From a checkpoint of a small transformer trained on Wikipedia: vocabulary 32768, rotary positions.
Each number is 128 + 32 x the weight over its row's rms, rounded and kept within 0 to 255. Layers, rows and columns count from 0. The size above them is the row's rms in percent of the matrix's.

# layer 6 MLP down (transposed), 1792x448, rms 0.0394, rows 1122-1128, columns 224-447
size [103  93  88  93 106 104  97]
[[129  77 169 174 125 149  95 173 123 111  92  93  94 140 137  79 138 101 101  52 120 150 170 152  73 150 130 197  61 168 148 142 139 100 113 132 127 124  83 103 110 129 156 141 161 121 115 132  43 113 132 129 105 123 125 132 126 124  63 111 124 161  90 189  92 171 139 130  82 111 120 120  98 108 115 109 117 130 167 109 114 138  60 123 141  95  80 108  97 121 147 109  98 144 164 178 149 161 120  73 150 120 192 118 157 136 139 100 143 143  92 142 177 136 131 101 119 151 101  74 171 117 119  95 130  94 135 153 105 170 140 148  84 142 124  98  93 167 129 215 125 124 157  91  60 162 114 138  99  58 179 113 104 116 163 189  88 125  94 128 180  93 127 177 114 123 130 141 104 143 180 157 102 151 118  94 116 163 152 130 114 107 184 106 169 104 162 156 157 130 102 134 148  85  64 155 122  97 135  99  88 159 115 138 156 124 144  52 169 215 136 135 145 120  99 124 128  88  48 142 151 163 133 149]
 [149 121 164  76 119  71 107 166 155 127 149 180 190 139 108 118 148 173 151  92 110 117 160 131 174 154 105  85 115 162 120 156 176 155 195  75 107 178 131 145 152 135 101 173  93 115 128 125 155 196 142 113  64 135 108  96 126 103 117 140 123 106  86  87  69 167 138 113 125 121  83 114 133 112 173 183 135 140 164 193  92  63 160 152 116 123 124 142 110 173  66 107 136 158 170 156 125 100 154 142 121 138 106 108 135 134  88 124 127 151 100 158 177 144 133 154  82 109 142  80  78 175  84 131 116 155 128 128  90  93 185 129  93  93  96 150 204  71 146 110 125 147 143 108  82 156 117 127  94 114 123 106 130 137 105 103 160  95 113 154 138 109 160 110 114 179 151 112 127 137 203 154  92 118 143 142 121 132 147 113 118 123 121 162 143 144 146 132 118 192 146  76 103 138 140 100 150 164 119 138 102 123 131 198 125 109  62 100 139 136 137 166 139  76 181 121 139 184 100 138 131 120 143 102]
 [ 93  97 110 176 154 147 171 131  78 165 170 170 135 132 152 114 156  76  98 141 102 161 168 166 140 186 117 166  96 155 134 114  76 104 154  97 125 158 158 150 111 145 130 152 153 121  85 118  57 138 130 121 184 178 121 168 135 114  99  99 177 179 127 151 136 149 105 139 217  96 108  58  70 125 134 141 157 173 142  87  96 116  46  62 103  72 117 150  97 117 124 148  93 127 137 176 136 188 109  63 164 147 138 106 132 166 117 143 155  67 146 132 120  88 174 103 116 115 160 129 123 148 175 169 148  97 137 184 151 140 137 122  98 162 158 135 146 204 158 133 107 117 112 183 140  97  56 134 146 146 125 127 143 145 139 125 159 142 100 145 123 102  98  98 123 120 151 114 145 214 132 183 132 130 144 115  72  97  88 129 116  99 119 171 122 164 134 181 133 127 128 104 111 135 126 133 119 119 108 156 105 164  72 110  92 157  81 187 145 134 135 110  54  97 155 135 129 134 135 140 129 119  92 159]
 [121 137 185  97 154 171  87  90 158  83 133 137 109 146 114 144 152 164  89 100 127 144  61 164  97  80 118 171 127 132 103 130 129  64 100 169 132 194 103 113 158 103 114 126 118 125 172  92 191 170 176 144 115 114 139 175 161  90 119 115 153 120 157 146 187 155  93 125 129 158  84 183 121 149 104 185  98 146 120 161 105 103 158  95 187 132 134 135 106 115 126 112  97 157 167  81 159 185 105 147 159 126 146  82 172  98 123  89  58 114 120 151 111 158 100 108 191 129 141 107 152 118 121 169  88 132 118  75 189 110 144 164 124 104 136 123 100  94  76 157 142 118 149 136 118  93  86 114  86 104 136 158  57  79 155 139 109 106 101 151 197 121 114  84 133  70 152 142 100  92  85 168 135  89 142  73 176 168 110 128 125 161 138 102  91 180 122 160  82  99 161 107 175 140  93 143  86 142 116 112 125 109 146 102 156 171 143 135 176 160  75  58 109 110 146 134 104 170  85 137  71 194 137 138]
 [162 139 142 135  93 125 188 129 124 171 144  72 111 154 221 154 106 170 151 156 131 159  99 121 142 198 110 202 117 142 192  31 119 119 113  67 133 165 117  95 151 130  47 125 154  99 124 128 174 151 164 119 107 115  93 147  87 111 202 171  94 101 143 127  95  92 167 172 160 169 140  72 180 157 105 136 187 133 128 157 156 156 142  93 144 163 131  90 110 163  86 130  88  92 174 125 134 106 143 153  60 146 137 163 143 124 141 120  89 144 112 143 183 141 124  89 142 128 103 147  92 132 107 118 133 194 142  77 144 170 166 140 122 107 132 153  76 161 144 152 149 128 155 170 136  89 187 151 146 148 134 151  98 119  99  73 116  75  88 116 136 113 131 148 157 139 146 132 119  99 146 108 147  46 116  81  87 142 132 132  94  87 131 104 189 134 129 114 116 123 128 160 135 132 100 136 125 128 144 120 109 117  69 146 153  93 120  75 150 135 118 130 134  89 175 163 165  81 110 101 146 146 129 104]
 [118 109 121 172  91 122  89  93 117 127  86 145 134 113  55 103 118 177 165 175 111 118 108 125 129 104  99  68 109  84 125 173 130 115 105 167  63 151 111 111 156 145 100 149  80  93  58 157 134 125 126 136 127  93 104  99 124 108 102 127 167 114 130 121  86 116 110 153  97 184 122 138 132 123 120 149 145 133 209 125 137  88 167 128  86  82 121 100 108 128 173  69 163 110 123 181  91  92 188  88 128 108 108  81 181 155 189 136  78 197  93 190 162 192 126 101  84 181 103 109 164  86  88 105 163 143 169 139  97 182 126 150 137 135 147 144 149 125 171 183 216 110 115  40 118 111 122 121 149 128 118 119  90 173 170 137 103 162  98 209 136 136 114  80  57 158 133 161 130 129  83 116 105  98 120 115 156 144 128 143 163 134 129 152 125 141 163 122 183 147 129 170 163 224  75  95  82  98 111 196 199 129 119 171 125 165 173 101 107 143 134 172 127 123 166 101 143 133 128 130 129 142 130 151]
 [127 113 130 131 107 119 126 155 111 112 125  96 173 136 127 144 180 130  87 155 165 185 164  90 131 117 115 111 105 116 140 142 173 137 100 160 161  85 102 148 146 136  67 149 152 131 127 166 138 115 130 129 106  67 131 161 100 186 144 158 150 137  92 129 166 148 220 152 123  79 130 125 107  92 130 103  93  98 116 122 187 114 122 137 131  93 150  92 120 134 155 133 120 214 113  96 137 139 120 119 135 148 119  40  55 142 110 110 128 142 167 118 112 125  91 137 110 152 128 142  87  91  88 172 152  72 150 172 169 170  94 160 195 159 170 202  93 166 122 171 109 105  85 152 154 115 108 151 132 160 125 144 121  90 146 158 120  74 151  80 170 117 100 100 118 129  82 100  78  88 100 169 101 134 186 154 161  59 176 153 104 163 145  96 157 101 183 159 114 171  36 103 117 140 137 140 159 160 134 167 163 200 147 154 206 123 173 128  93 136 171 108  95 141 105 118 172 129 125 135 122 181 182 108]]
# layer 6 MLP up, 1792x448, rms 0.0545, rows 1123-1129, columns 224-447
size [ 93  90  98 106 100 101 106]
[[ 91 168 140 148 133 147 123  80  91 126 152  71 125 115 115 106 108 169 130 133 109 134 113 164 132 110 145 170 139 128 132 157  93 139  46  94 121 116 154 141 119 109 126 140 110 138 137 161 129 124 121 125 142 108  90  83 131 141 162  97 201  93 128 126 140 117 152 191 153  96 146 147 167 119 126 112 150 163  93 104 147 146  82 150 117 116  72 171 191 137 171 104  76 169  83 149 101 147 109  93 150 170 119 158  96 210 122 128 113 116 141 148  91 153 107 158 131 199 101 117 183 190 153 134  84 147 112  91 150 173 132 106 179 143 183 159 127 154  98  77 143 150 102 116  80 111 112 139 181 160 117 163 121 127 122 171 129  79 161  68 166 199  96 111 161 107 162 187  97 134  84  87 140  49  76 153 151 102 148 138 105 142 169 134 120  91 111 159 137  79  90 149  61 128 131 159  87 127  96 111 167 108 157 107 142 101 123 148 104  60 139 135 148 193 155 187  47 111  98 149 139 119 113 123]
 [ 57 146  89 138 187 169  99  79  60 131 171  99 151  83 154 101 156 136 123  71 114 155 101 107 106 149 167  68 152 149 136 164 134  93 124  61 134  70 107 113 144  76 184 172 105 134 174 157 177  94 117  86 119 138 110 113 112 128 114  99 152 156 167 183 169 102 117  64 141 120 133 120 123  80 131 133 106 140 124 144 135 159  66 147 107 171 132 142  67 103 129 142 166 159  79 126 140 176 108 144 144 185 131  81 112 106 108 125 150 133 131 170 147 116  94 115  93 125  69 175  85 139 131 154 144 100 147  91 143 180 135 106 169  89 133 100  78 125 165 130 166 128 119 114 119  82 169 134 165 121 150 124 128 107 143 129 149 157 139 140 144  91 144 196 160  94 133 170  97 128 164 129 109  96 149 105 168  65 136 132 120 125 132 138 116 165 138  91 180 165  94 138 160 129  94 188 127 125 107 195 109 158 178 116 174 111 124 183 134 106  71 136  74 155 138 160 161 103  82  70 133 155 139 159]
 [149  59 135  78  87  91 158 139 123 127 206 108 181 162 120 149 172  74 183 126 164 153 150 123 149 163  84 153 123 103 173 110  92 148 125 115 124  67 150 143 128 137  76 117  99  78  75 140  82 149  99 178  83 144 133 127  82 158  64 103 148 148 148 206 136  88 129 136 171 157 114  61  82  98 162 107 154 184 139 115 126  99  71 128  62 111 126 171 162 150 126 104 143  76 115 148 114 113 146 110 119 171 142 209 130  67  35  42 101  88 104  26 122  85 123 112 127 139 146 138 138 128 120 124 142  99 136  82 168 138 107 135 143 141 119 150 135  88 179 125 139 175 142  90 105 125 117 147 139  95 168 123 141 181 173  85 120  65 125 116  81 142 144 130 134 190 113  66 147 119  89 163 126 138 119 170 154  96 122  79 157 139 138 153 106 138  97 111 146 151 125 130 117 141 145 125 122  51 140 140  96 152 102  95 124 136 103 125 107  91 149 161 118 136 116 122 125 102 115 109 164  82  77 113]
 [ 65 161 159 142 124 111 160  95 102  65 152 160 124 128  80 119 117 123 113  90 136 123 141 114 185 158 101 164 127 157 124 187 164 139 111 121 116  63  83 158 174 112 210 154  26 194 140 108 119 114 107 168 131  70 162 154 142 154 109  98 131 152 114 148  98 129 102  64 160 149  89 153 109 107 164  79 134 115 150 145  92 128 101 131  94  93 109 143 120 181 199  97 153 160  94 121   4 138 118 103  91 121 120 105 131 169  82 126  60 116 158 147  40 106 132 172 110  98 113  93 119 158 170 165 105 104 165  88 122 164 153 102 125 129 147 130 115 175 101 105 178 120 136 167 171 160  90 169 140 153 165 138 175  86 153 156 100 178 154  71 153 166 124 108 136 202  92 173 112 136 129 110 122 137  86 131 120 143 121 101 101 175  97 150 108 135 134  82 105 126 103 120 152 150 112 139 105 114 121 130 100 148 134 130 140 155  63 140 104 106 194 117 137 111 124 153  84 131 150 160 177  89 158  94]
 [ 71 128 136  72 166 180 143 101 197  71 130 168 200 124 147 138 159 115 143 115 117 126 151 153  93 146 105 158 142  70 116 133  94  90 110 110 111 119 169 131 104  97 156 163 178  37 117 113 162 144  93 159 141 165 141 156 178 143 136  92 158 131  85 126  65 185 144 174 137 155  78 129  83 154 123  98 154 160 112 131 121 148 145 140 129  94 116 142 120 167 156 144 124 170  88 176 140 141 128 185 161 180 126 112 130 123 111 161 104  91 105  70 149  72  71 152 128  89 138 136 171 180  66 114 140 111 118 106 177 165  87 149 111 123 117 143 131 123 172 147 161 118  73 145 128 121 173 136 100 110 175 121 162 127 183 204 124 112 141 126  99  86 147 111 125 126 163 119 113 107 118 157 149 136 156 176 171 146 138 124 165  83 139 160 175 187 171 143 163 158  57 125  71 122 173 170 163 128 147 124 117 163 151  45 129 188 115 139 178 170 163 133 154 196  61 127 149 121 155 125 147 125 110 152]
 [138 168 115 123 103 152 143  93 130 167 170 109 120 149 166 132  85 203  99  95 136 141 101 169 163 135 116 141 126 165 107 149 215 106 118 118  94 119 110 173  89 103 136 162 126 111 150 112 115 111 137 182  71 125 173 119 149 156 159  96  83 105 192 134 124 102 125 131 105 162 105 159 146 115 108 106 122 154 135 149 113  96 127 137 107 145 124 126  87 138 125 107 199  87 136  73 110 147  99  94 162 161 161 127 125 120 113 133  67  64  54  67 101  97 103 187 173 141  97 149 103  77  91  99 179 135 174  39 141 165 161 114 145 166 101 119 149 146 174 137 181 138 104 103 153 137 133 109 184 128 133 108 165 113 124 111 107 111  95 161  64 139 147 168 176 138 132 133 122 169  71 104 130 156 120  91 117  89 110 155 158 105  65 153 111 195 130 150 110  94 159 162 131 114 132 126 116 119 127 160  89 116 110 158 143  81 124 133  82  71 114 141 133  69 149 110 167  95 183  59 110 138 111 128]
 [ 51 149 124 153 117 149 131 181 125 105 155 134 163 100 136 162 124 120 106  91 115 138 127 140 124 196 157 169 163 141  97 116 153 115 103  86 102 108 108 170 121 135 139 142 135  86 130 162 181 132 157 143 147 118 141 119 142  89 114  93 138  71  82 103  90 205 158 100 114 137 125 151 111  91  97 110 130  91 110 175 122  94 115 139 110 131  82 154  55 100 184 117 179 143 121 129 140 163 181 150 171 161 126 156 150 145 122 156 153 119  85 107 141 157 102 203 132 107 112 158  38 177 179  80 151 137 192  87 129 117 125 192 159 168 137 171 116 137 137 106 167  60 149 115 144 129 169 144 115  76 116 148 167 161 138 164 109 140 136 118  87 159 124 171 141 103 162 134 155 194 124  94  45  73  73 138 106 100 112 159  77 105  95  98  84 175 136  41 172 126 132 165 190 157  94 157 136 160 111  83  91 120 150 173 108 122 128 139 152 106 175 140  85 121 141 106  95 130 125  78 140 117 129 123]]